From a checkpoint of a small transformer trained on Wikipedia.
Training: a variant of SOAP for these matrices, 104M tokens, 5916 steps.
Each number is 128 + 32 x the weight over its row's rms, rounded and kept within 0 to 255. Layers, rows and columns count from 0. Numbers have three digits each. The size before them is the row's rms in percent of the matrix's.

# gate: layer 12 MLP gate, 256x64, rms 0.16, rows 199-255, columns 0-63
# up: layer 12 MLP up, 256x64, rms 0.152, rows 199-255, columns 0-63
# down: layer 12 MLP down (transposed), 256x64, rms 0.185, rows 199-255, columns 0-63
gate199 112:115144093173132114127100218175116066144161120153105116094169108128137184100083137115155153146092154107131130058091149140085078113142126127186162191101128110078100118113134097161130154121155085
up199 096:162099065058108156157127082141124123102133110121149168149108094103148138174089111147135124088133132135097192100155136122175089167111149112187134077161121159156088180074168069132143082104102118
down199 096:174086116190159186101104121140094131106131140105151103104068101079116102091139134102131144088134075155106102154143071196154149104114127167169103152103095091055154082091118132166101145097117125
gate200 113:112103181138127170110138177097144058131159124146143126104171115140073173148086096120170071077161155071108116128111092146104104076120140120097142191064141099105123160182094115140088145114126159
up200 106:134098107095140146156090118190112093188124136114116075111158118135145131150112122199168085117056136118137078185129106109107134189127178132139109158175110146136087071156141123120177094184123094
down200 104:152123092061143144079067093153107136158106155120143114121125136139101090164050106174098135142066195119101167183093160124098117156171145123170151126164107132169142112121139140084115112198129143
gate201 090:127090123153075110122076128118180095120114076091097143152180163101102200078098111127138128097094114125123127140112108142196074088143109143065168148184119136123093154159133186162182129117126144
up201 093:128148116201085113106105149125137152170120164157119054072174129125095145170140083130101119087057094116072092155111138158120111092136154109085184120103091122142139130076134180141144165123094167
down201 095:127153091128140125139149192077137152142118110086107169094082168120109128168138091148134093102080062121111151109099050122113131061091176076137102107112097132150122157169110084179106128173092139
gate202 092:138142145159180153179099081077053129111115079191167101137122115126141141112033123179114161090154126132088152139173138150138100100176160164167124112176150158137160084118127142152117142109124105
up202 099:119126123085077126093158123134122114130146156117116100109090144167105166134205151147075080139067112052131109128070076170189133149148101200097092162122147141137147159129103135143137127098157175
down202 098:155099169071172103126191123085072095132136137169115140102138155140086091122105142145192076123076143117173153123111129195123110138111083129107116163197161192148101162146101133091151113111149144
gate203 099:150084090071144160180165142168093091065136121132146165155142157152131118112107118155144095089122135125176095153191183122157191128087177125132151118154049146133163121159139115132180165137109161
up203 093:134160144147095103075169166116100107138084184103094114100113146127083133133168089033125122172071136156169172093125149149056124113131134086135124085132192130138106124149136096144108121139176172
down203 096:160105120118095126095106096098159116073141107106087137148105139119119076129180193113177192114114167127174142119167100156099091115102092171168153103119134101194153200071080137106125129122139155
gate204 110:105097131159146124112131100057210135188113089108110112130112161131216078125121096131134152122100075152095105126090138124156141168078123150152103119121067145135147147137154149068164138108196136
up204 106:143120131093176125156129190114134147175147114118093041169092118177120064149133111149158183083112123149106146131110117116096118176143144101143138171181191162150109169138153140103183108129182102
down204 100:137118158122140145096121127153132154066091106134086105163102125134075115085129129158085133194072110141110109162145097137104136117088074083135096130222122159132138109174087162153070189092134115
gate205 110:136124128152150132106085093116127141124157165121164101183121125118207167132168132133134126115081149150175064144078208083138101122108158146204112107104159141155110191142099108195115104150123123
up205 102:094093161138150125113171133148112137146176102128124130178171086154122120111126136081119153052055082170128131177146107190149102200150103139113114100092123115152136174153119114194120189162119122
down205 106:109132133134117162154082103114155182077194150116208123162157173092153151140112085119160121141166149074138162078090164119131163158109097144148103146098144160195158149140136125077114173155084147
gate206 092:129074180117126153145098111168123156191140084102170111175090096096145124138166134110112117122156108222141125138046100157147152117076135171103116139151106118115080110132146156136046140098130134
up206 102:088157127148070123164172112144129103093176138171120106094101147099159110156195136110131121136133118161126090121171129163161193086172145131173112120086134154143040108175169112161183146091106141
down206 099:108147166158135175061104174068122112137142135117121131063107144133091174122185137095067174131133134086140108106149165084083107109139131130140090137173139105087106157192115115104073115188162131
gate207 099:181189135092132180125119091109175138104160117117117166124145086111125157081207075088190100134138140057145114128146105142093113126120139135126137156100124091148158080098096127154049166156109114
up207 107:122148120107143038138121124134140162127209117155199118126155128116125165080191145101079120107154157131113100131164090111112170093140200136096106184081154139127147121135151109084148135144104183
down207 106:109155138111123124105097186128136162143152190160168078075164178080162106132122144092202166139122114155119145132158070108119105147113055153174076104140111132177104170126152081107119147123089120
gate208 090:111152087156104164090081111111066124107146151111158132110135088156068126134148179102117143125094073087070095165105154139186105182123103078123112120102099182136145081137083148120141140059108099
up208 095:133157128137063149186123124094134145114116143131117100141119086135158113144154100177176170095154091143049129156171129075154110129126124062124146140098162144178094172066056131115144105130148073
down208 092:115104122079151145100126148192128105163139096114145157088176135171106160168105124178097212097117182137118157089129090133068116120137158125136100179091107202140158139145127151137079141130098183
gate209 093:099165111107116118149146083159116182182143155132137097154096106149106111102122197184175118112135174059082139124151175176120112107148135163076153153128144076117131132169081073109114175133122181
up209 104:107138104101121113154092132053120100184104138111133116106134144130092155153151173158111137149160139153126121115161180120125082054142128230125128120031079149151122127135139135097172153168101120
down209 103:072107132145160074141138192083121107110134117145099077188142125145117140114125145109162167142112121093139088111154109149110059103180164157061164125159152119154102070111131109114149079207099143
gate210 105:073106111155166086121109103153141162148148104091171132089073149092129188143200106118192126159129152181071146144156110126117149140131118151127107188192135148163135154089092144138097079083131150
up210 103:114170143085076096148148156124090086123155126118101087168156113104165172139101133097143161076125152099139062102171110154131077130127154203076096114121122092137116076147108146097094149117112044
down210 101:174137137172174179151116088134057146078063152117112140117132100114108097076138076115100145121208178121119122094130119119155102081141147113144094144129113153212138152113130187125095140106096132
gate211 095:119121132122156146124061120110115148118103176192122099089061151160123136154122130161126174194122155188106175132125113184168159102142133112102119177147176106073088122108093080164138121088092088
up211 096:171048193092139043152172095117133194103164134142185127108137156110121084093114138171133130165120118135085133149083127175162120147173109108134070078117134139113153111120111071115137140117128124
down211 094:166119121098137187154166090156156131167116121105117159128109086076146143118113115150149168128143140154136053161158150126140137144138195126184112149155114059200049122121122182112136159111181137
gate212 101:117101133136142108113079149141131135160101176178126094134170121202120102148193081162139148106128150118177209132132132105117139135108128148120122219120090172142089120192120165138179160144169127
up212 098:092101123093102118090170110165110159114188162114073115158131185162106166141131159107107167140156107109056136125064102145157181059205154151122115150120123078150099134125144132108120082129149150
down212 092:123088121133110171114148159123137138147077114115124162126122126127097110200117113152113095090095114156171171077174101112184138062099241146087096086079148156128108123166104141148142137105144124
gate213 107:103180169099111098130126137169117180107152096121165135083086159124199114140090085087150173103116084122102152150108150124102087139138149170093083133102119157108153168207138115184077093144099107
up213 100:127113136132150186095080144115114104131123199131107122161140075135075147118127184162064084167114174133175138161115101141193151092123138119175115112134114129159119083076092200095121124142177131
down213 107:100171169100107111122124148175144156135123116095132135102094172132176068173094089104184192096109097118106138142151165114061100118100122140068122143128152102115156188198172136166108093135102150
gate214 112:126131168175114081090098064105156149114177126113091108127110068135129126084109079167164081105155125103108065076139180102119117132102199112146113133134139107138116147160153141178131045119150146
up214 102:097149087118110154170096127148108158097044175144168138067151085167097108143148100099114164120109118139126093183118049122125171151062083139111153129129132190103090109119093121114087135104156140
down214 108:069143108124140122174190124192187123154113121096152153105082149130082128155138134112186180191125125129157124098152118163151118214154064129109115151139136122105118175114132114092121128061120162
gate215 093:093162128196116074118096117118123172199108116128127179155117081150209155141157131089140130188121177138140138132158156127181132130104112096137070119119141126103087212166127110104131164113105122
up215 097:174093098147134082095154201186114159132156136138123191136157141089153159184160165139132155105108141107100148160092125153149198181139143159064167123122131127102116151145140052111134146158092145
down215 093:075162142158145124164126135133139062119157049146105150109131130108111087103102057161121150102134137144124133133188130165206090062121134057139157118164118174111134086112114121121163077107144114
gate216 095:103183112138082104116118174099129099155142128109124089072122130161116170114137152062150161120113130127080165113136143175103143109168168112168125074163123034124136054145151153094142157080167111
up216 091:100128114160115092151133088127112104182039115117157135192101142152094111131122161109099146204157123154083183059116146112151130118101129146095166159170104094141147087118177078087115158145110111
down216 094:152116121136166161124173105073116097070103119115172138152106105125157145126070112163094065126148121169118110113165155110131098126129069128137146174058105182105123122098133110140059091187099189
gate217 097:131089130116113119153078150119120104089125088170168116132109135106097191117184090101137151131065094104210077090112160089165082128165144093175122121137117128156092098145142133194123144094094083
up217 093:201179079083118090118156058157101143111137083134093108098163123155176108141124155151086114093166131094100142116144088137110095117165122130137146068148099111156167101088082114107072079124182132
down217 091:118108158146148115121174115137081140121150129115152152130119158114118123200074117113225089079103103145161094173112066078150104134118162161140116186073130119122096149152134128142093126130067188
gate218 095:108114092145176110092095116158133105141109195119104093112145149157110105150171120101116140126159148140090163128053171160141115146185126102142118195118129128157125107167145136031129144122036118
up218 100:149137088146149125075047100105121129085085081123169126129079122135191158087151152124123128148176159134114168116052093172116103115089121088148151129103131185130198146164096148175114112132130122
down218 092:145093153081089096110120115094090131114085156136120113088110140105031090153125136120115155155200111113110140174092166120137140140119096166132133111137124118122204137114140147063125146075076199
gate219 102:127112132128172166148146100136092116110112093131101100143122168156117177105110129113120073168135183104051157111138175128114111135180169192171117131179139064121138167114113176164085068083102128
up219 095:155075124187170161091101132112121128091126124086112121189129143115147134147133195150156117106159103099152094170133073126085090069117104143095063076074085152134115129169099106113143178100095104
down219 092:118140112111112172133114120101159080121149110114121130120139227162134162144127151153113124144136095085105190097143121092142188161139106089097194090121100065129061129147159120141174118067132180
gate220 101:126138115154170176106105087110169163145112146131146130107142144087136063132124120132130188072197181155098185150144081151119131153101129125156137172119136080106138085147080036115089124142166117
up220 095:090181111160123166145099111114123081112161101163136092161104107052100125158137061185085180083145137121149087114098129175141114204128108138105119089186105134141198137122126130137107116137094141
down220 101:171091130124144153094110070130122106119137105127136156191096130114178066084179105165152095072113171122130144119155073116142097149098058149133111159124148151125182125126160079119164203125098160
gate221 097:126139142138175092190155136122105103176190124134105072083165145151166142090121114166129163112153071104109146087098106103158091167094056152094172162150147135171109136151135123172070143168143149
up221 099:064082126169111153093112134188181137199140098123173090188172092118142147086142172121136130086116121059143100090088135130117109081082083147113129127129086113097113087158148078144115130141137111
down221 098:091132127101135104128105120111144134096145145101088128139040096153118094157065128190174115139124160131152127163077146131109126094141039155086073170153128176140125082162114107194125110129157149
gate222 108:120200102134149124116171098081075110139098104132084086133097143158136066118186093169145100126171094128174079124099151082132080140130160105113179186100148175149096067134126134125104105137100115
up222 108:135103198102164123091174076168169117173106129143074185128086093151176092129131153118143150119122119134142088190132152123162078154114103161179148198157078173150092150148104146136151134105123144
down222 105:122124088100040131135106145131151109077169145146178116138174127046127164165128135105100116110139149104097049137109122142121169082127122144120150110091150079152153107159050171145099135121106173
gate223 115:068128159140161105141130099087060100150121074163148127135190130128207109145173153112169079104119085125144141072148136087089075114118174119138146135132110106111071164182123118107125139142178104
up223 106:111112158119133178116152141157098089108131149100101124155152119157124165109195109140181186111133133050130102136078123137102191082185163139117112097135083153123147163202091094081137087158119130
down223 110:144104096132164166114128128136149101173096174092146121106074132163168156111154121121122107087095190162067109113071130167215164111172128123147115116184106129123156081167146066127091169132128113
gate224 097:142143120122140150099136155198105118149137110154161178100097119113066157152059131157176095069103137111157099130137197115116108150117128136160150098051159140096134042148087119152116130081147115
up224 096:161151167160128156136050096107169088074121164182149161121121063121134074115119106177144085108143132151153126084116139097129113148148077120104160129104137228125109117138118162172136144099178136
down224 096:140126115131085104115151105099151151072125047067114091156102131149145108113094123130175126152121123130150175111140139130149144079171171111074137130118200158141195145088129096118105074057112166
gate225 097:103122124149096151162124122076112139135081143143219145069141135130125175091124133092150095142124132129176156146146144169099142151077132089125144114081113090090156127141209106131095093060095067
up225 105:146106084156076135091172148136167091138185126156128143117136122051104158133123151093141119119173095097140109135099144190116084151163155173134120165161119121193199063095136112168162109148126094
down225 098:115145114106124110102133161148106151113134130131122157159097140090188136104102153152101165146155096154153132104150116125241075135124131142114142142143086102096132035095146146160092051148131193
gate226 103:094184224161126098117105118118142151128086133129164134160076139083161107097184111119176075112144118123130134164151138159164144125109140164147137087103125068106121062169129093101101104063095138
up226 103:130148137135085101110166124155155093129102066135171091187076120175107137177152151134114089138076127113167097093117172127145213190134099106081116097090118110120138205148131160144152111138151121
down226 110:197109127093135109122188137132104092158118168148115115111081094147070091098134084149170134142161124169142159135091091096135101151183042165111154117161183162103126125116158092164147141177136088
gate227 105:108160138084137151149098108131168088167141104136147094142163133213147171099108120148108075094179123164137158152130132146148161084136106128112036141102092145152125159196179131099160165134096088
up227 102:132150173177096145105117087146132109078057095170116202078124078124138152203145130134080138164198117114125132096116154138144140077086139136131146135143092107134148092097151169128140093067116116
down227 104:160082078133139092172105107142133139134119159109093158164113061018152127136127113159119154144113134097103158104118157093139082174154135134163203090109130139107108153108126126140125081091163196
gate228 092:120116095123126094119138124154107140111204122135014132116100163118171167104085089105157156106122105213119155120124077176171158128158113118111103134132174124117114077147137168096091110121094104
up228 091:166128115151148128142083191129100188088072141107140093087100085093106077168178102103146149110147162186124119183138163155097118068150157100187109071159107144169139157143097111145123127108109130
down228 099:098172140205131117139115135162170134112107115092155069144071117103129175167090078148193099123180112144100055076100152106128154101118157106130104117097136188167103138110166141152108144132143167
gate229 084:140181134088155153156117134065178105138143110090183111132138146147128151142087167165159125150094169109106147138143146127083049197086133143150159143185107163133158188124171125115164148091084150
up229 086:112174057151109123166120086139089111132185139123070160079136154125132108115194131122101167118150121207169120120111076156140125114197132117113112131128088159169132060145083146145129077108158143
down229 086:099155114130077074169116101085109101084101122142048153147153077147125152142153102110093140097100101148114079113105178103120124137136036106216133094132132116113133091140112075159152153134146117
gate230 102:100159116137115115115164098134144113075128127107081147114157166104129110158222138110169129109119149174129141155110118137183182123078118095090118169192156115136124095139172066103113210106132085
up230 115:124096157170153181157089128102163142089163163132096111080120121094075134060147054109133103069147149137172152118122153078041085124145127140148120131174139174149090118091136131157143109119121096
down230 112:131138098129095063094153136104101142131086093159156098169164111183189170137124118160144146174172163155087096092137155141137150083183162115118129101122154149174086130083174125204122081148126112
gate231 105:094153070118143160106141084121140128175122124148176155113165179152154089082166112104131137120156175167173103083072105096169128117184134063139166137066128167065145137154141117112102113078129136
up231 103:139107118114056105090156113136137183161034101113123094159111214168108132106093082102145130095148161135105095145144151090104133139137077096134171091149136095133153098150150114151145142064155165
down231 100:097097123134123141076178115168094116151101144177129093143127130090055151116123125129178176117079098151193135081121132164091088145126072082142195179155173093089132132122156146102167111108113128
gate232 113:120048118107124144075098158091137169044116082154123081080110181132165134134156135134131133114127113138158110097151134154109140101160212148157143074127122153120159153142100166161075136168135076
up232 111:144108206106112177125137146190093097077129127109131107148114153120128101075090149135138150154097120097069124105089164154132159057165144135124135127136132161141070096212125098123124093194108098
down232 104:109090103123122119108143141083127139055203138123104136142100156066097128167125122156138139134141078141145138087119135132147073087114114125143169058139175124026127151147072148132082159142090133
gate233 108:137143112100161097109159081173084101089068095147101156132169175080144081137137137061153110124139144121113081124109138162164126128137156088069130170105174165097119129101065139178085173121108163
up233 107:100146048148120146094104144130138135151131109162142105107094156156132170089128072125124181075120136180144074137193147122090072111167120078131125089152076116108119166096090161084152074143166140
down233 105:099157124186112141126089137184165090174083143105154153160156085111174149137111170116122192080094163169132179093149148107096127068131093139124133146124044172144101106130149117158137085135119168
gate234 094:133195085153130150113085121120125130095147091113118074131109119144099107125134070100158146096196098142177083147192089162128121105109148053157132074115127152100116097084114198107137115095099166
up234 099:128073119187119136129074187066128124111143107119153112115056133145145112090096158124133154143165077074071140132139136078067147129089144131086110091128161114090132159130131114112085066124169077
down234 098:102069110144153107141104081098126118134105129138122119127165100159140051092194152147071128151141166148085174128095177092124156206154167130075109156104124103151173161151100091112141157078145117
gate235 092:109123131171080113176138149150135108118121123121086092083167074165137166079108128139147155080145116154107117180153144206084137151062091116173055129152121148096156120141067116141099131078156136
up235 097:112148064153091148108116113113039155148198129108120169123131174107117137131128116140125151109113188100076142093199120146171119140181156136133103098137144104156130193138106105087141097058103113
down235 094:107090107164073155118068111124110132222121103175179121181157161110133090129170120116190127146153102136134147128116112082111189137135122134184172160105096137137137179138142136135097206121120138
gate236 102:170120110078191110107099140139161095117126175175108154124151069168190181128130172134183087146128185156095166138126130155146163107084142114139154202127101126136129105195162110141098114135092119
up236 088:111152065109182108116134112217135129120103096154090092065125147111133129119106121143087089152119144148163172080088196092178143098143134152116184144126125168168140139155155086110152113131066103
down236 099:138117107102109174130120146077068096044159136152186166167125128121172133113112119176143098122084098133118166175148073145129054104124130101131155129123122088142125110161171137072075121068128145
gate237 094:114087101094131179091132145111172075112205078121133168108127126123153139143143144154126141170114062078185105139169100141158098131226127179176115144139137123116168099126132133158109152117177126
up237 101:166148144128099125113130109138112127107076120141092063137132154169137089108072119162100156068118195172077118086108133085139152153079130077094137143155058129153079111149127106110165129077099178
down237 096:131138129142099122137107130095140125137124143127142191102131044144103130181147059163183112123147039127136119178075137125123164165165128182145128097122170164119085103152167117142077165164158098
gate238 092:138095157095141116140121172196088128079171133182160112161125146086090137194137136141137143135152118136122125155088122054173092175142148131144137089149117109181100094191098179105128169138077161
up238 087:142189144142132141179093078113158140107078144151124110076133174169139101088130081108130089087152099164115136130158124170104134147111046153152098131183148153141178093073181111134124181091114116
down238 094:068165080111108119154140129132137134073126123175157138151117084122142172078106041144044103141066144125104096118147148167114121119153102114124101092152097140118161111052127111174179140125158127
gate239 100:115111125139124136148096176136095153183156102180149123120170094097109121156147146131160094105191144134151165194101147206111098126124138129136129155177075140093137058163133089165204136113161111
up239 097:102098125121082177154147095185126167133122154088162143126155121110192147179140139107188135098181135132148139159094117133053165134155146177104173088109124104075104096071121131175162112096096151
down239 093:196128095106141090071077132151138155135154127094087123086159113135160113159199135158111136085144112156133146121086162149136122183172113178145086162128142106203117093121090095127084089119078162
gate240 094:124123105111093105157122104120133200111139122134181054139130092109135109233122094116089123155132135189108090155116157129161143124091114200094157125105077124115121134123147106119092181133183172
up240 097:124141119145109131142096188122096117151118153161084164127159186114109194089126156137125128094146149134149086102107117190129092104104130177130073164145130132078215148162055142172178148120115107
down240 098:125134174138122143152139148172160140119122113134127143100163121119130175113149124166188146108203117110164104136127128152179115134111237151128104152163149193164088151191071145150132176110156170
gate241 088:067121128085119090150158151151104115135118193095122145202115131149084099075088120159161097099139103137176164153129152090124102103169169146091065122172120132124087127088130143122109102207119087
up241 086:104117129137176133098148170124037083056141110199130180139111150133115123123085107154116124127146188197141108160109146165095092171060078147110153097101115148117123166146142127121154120154124117
down241 089:164161124102171143215123130114175171150100147145153106087188092130076118121144155113049132126113137148139090121098139143144124154172201117165110153143080089113128127162135052158123138150147164
gate242 107:112150085162122169117126138142069107101098066172184116078103140137139134135130104161146091132170112103175112151132116067222162131128100095153115106117148113069139160163133148101102133176085073
up242 100:186147086126141122140069101156139091126108059144115130171162107193199131101161157167112211125089135187122168095117123143141094102129099149107162130154122121114114124136086170109172133140149182
down242 101:087134162136087179128080164132142113111067168139152197078116118116121144116130108163105081148120169096097075168148123145146108167147141144106119100094161166141206100130164144103057078141094121
gate243 101:170153121148141112110129132127162100119157064146028166101129159156159123126138094147154108083089144167104131158140143127203145107157175069120110157133118152127118166152099218082127102123093116
up243 099:103176118120154145130107184151061122104067151098147146145156156091129129090169098150130082144134164093096135200141154052104071089095148121130131175184127125106162134152085138089140155136089109
down243 100:106115135077132072105124130105123145139079163150111156118127130137120088105119105132144097135137154131181146064177178112208145113152034165082132172160111133148073122166129086096131183151153124
gate244 102:122124160146123072168159103179087139063141150122131115113157163110078182131116099125138139177099058086103119088139132086161110140051158169158096138122173133131156107160126138082145142192128088
up244 109:123107055147130145117164072041128156123199103081125136112083113088174149044159123175146171130129097145139098123076115160142104131069121132136113114105154122107174171139119112130158128112129154
down244 112:130154073119149128129142139109125136103109148163145097172100134118128102068149114082119173109133089154127117119202156116138144156170169159162172170088055106152130139060150071096060114082126153
gate245 099:097146118132163088107141095134034113184133129136169128171188162138136105077133155127186106138141120117149126149094106150125108071112124124130158164048067105088143105156123072097149166113137088
up245 096:094182214120138116146106134093139103095125145074100085139117202128112151133164144138143069124138117137110125133176081152173088154142119062081145092084094131097069123101104148114127134082109166
down245 097:150096191181128100113177172169157120158102149129109050122107173124117122191104168123101144147114119083132152128161116150185158113154044123109193163088086116083144138143148097143135137136127124
gate246 114:128144177139149176096158063167100174150128149105183126122071078176189176135133182126120108142144136141153114110127165106132126108130154171135121139075110100158099125149119106060065169185128105
up246 104:118147186120148143081160156157134158109174141115106175174108165092136100175116120142165078095174124094122112146084166100077126114074162147160103127162136064137108189103128051117110112085151123
down246 103:099108171133140108124141116132091130142127115138150140133078156209157171114121166138225152158106166122170186160127105150135104166156185146139109144104159113160060162126126140057155107119147085
gate247 098:134149087089091117136100142191140100108125147108153101104134136070074114156166164136187203144177124070144093150111124082140074172114166072168160118088151125113093146101164144158114126136157100
up247 094:114140103082132085118126155122138162074138198124133108098101169098114093043187119151161143138040142117091146120119143133146142119104083139145170155097128144150143174124178124166049143114145156
down247 090:144129137105101129098103168084121146119137164097119094173133120123168122110127188153139090210072143126167203072171142142201170159121107160135089138185109131094131114100188124126138107155152128
gate248 106:158142095118186104122166108114088167117096149067146147156092147152148107158225079160148162142138103142156140199135134147125088161137159167111098142145122166057148186113133149113082120157121134
up248 102:141114195183069144097158144178153129106131126121100152149141078148071110165168082165135072168131158163099154114156185076116103150121108126090088088119168117100176154123133157154140189120148124
down248 107:120075087175126078136162149157095119147096169145086088068154134151118119111173115094211147130142153095152101101131070139133099168143173109151192131114154172128141148128171138069074126138134162
gate249 096:044091170143139176101109120087133131105072109106112107122073101154119128134072091119129160077060149097114072112172082093136121153146154118097158144159100151137188118157116119183083129151139140
up249 102:085044106130134084113158133099137148125117112167181099087136192142159061062137108103154129134112150104096079171121118117158122112158150090129137131138040088157120116097130151098099172150091121
down249 105:183074171134153102164103151075135150158114092138128123164132170105105050109161124109140129151071167146126110139136025146129126094169173116153095094153117165088135155175119139095110151102104098
gate250 091:107116157109051182165109119128131181146107189136091115130144156169126170144154079146130156130144119084163118121100115168123109107133143205185150101189073161069115110108151128143145127113092180
up250 092:113136164100158111134113141216115074134128112158127141047128095163193110077162119140199126133138179059101147097149137096089134097147176103173100130138103169129106147108109115135104130116109171
down250 096:118111110141084171097160113121113193130155187115122143187139135156117162169199122127053166122115096166127105109098045134180116145100051181132161135156104102123138107101154138121137131134128151
gate251 093:164149152088172133158175146120121120194095136166094123099078166136112129185138124120153094108144092182082123143142146140151142155182105113130134067171137108136116048114119134124057163068155092
up251 093:098110158071107106113177116136165106148144124112137059064158136103144132105097098117075150162125149127171120074083129132110089123130137115133168151163131165010143149100097143177112149090137154
down251 097:155113173101088136164140184142157133159103116184092123142112094144097092190144188125177101140153113114054182118139114183203109155141151085116122101171104127106148088120098100165135104100113152
gate252 098:134140202112124129131152131132094085124146099113104126147060119149110115090169166102111142140140090185134100197093134133142069163067098177102107109168092115079109068138068124136133130151181149
up252 100:051103151151143108119189158142147128096139119146116123103184155137087120085076182102154155157139076110147096155160109188116126072088103073137070135117149143142096152140164145079089152151110171
down252 096:094127111130135169126165127125159104165149164148114122057098160111125115149116139168109136120129069161076160151174139117051076156069182114122130069147131158106107156116148090121118136210165088
gate253 105:132112106079140110125103135152146113141072144188134096118145159133136165100136173091166169132114214176134178116171153129159145173106141119124164153165110059089098123069199159127129161105124154
up253 101:102156122130113146138147111176142135205128129103117112199111162100142130137092140093099130136096138092156163169154141111099059163100105069095110176064086106158110104116048116160101139122148080
down253 099:135165141156220085082121098151143132119102123113091065153109145113155186137089110137049125120133112121116116116098140096170061081164057143139131119147116127174168111104112105132076092105124113
gate254 100:105082145156146182145118089128171107110124084101116176174127135130155149108105130097106100116085141026127088121138167134214090167139135131138091110132146146173161141110163164150097114171134066
up254 104:130117119195126064155130108114119157050085109138097143093111161103105148147128129168159133145123162148063078147124129146156120136093099148096140140091104076151177138141180200104116112045119147
down254 097:152107147148101157143145078122148127171166131151045130141106102209115118143159074149153099059161154078150140122119091148142101159189178161139131111133161179127116124104196095115143119145105094
gate255 099:121092147101109123177142133157086101125119164088114094196178098153141143100127127168142143074142122171187104201138176157124097124139131138099092163080088118058155095135183146104092081138124133
up255 096:131179128142148149038169100131164125167181103134129118136152139150169175158113129144100174127101124093156111165067164096129112129081137089208073130135136105134065164086162127107149108160143114
down255 095:105156134179124135170175091088165143139094123154127152066101104082156037140108101124113133196127111107050099133145108158117123094168113097107139056147107140169113123106157084098123128111093110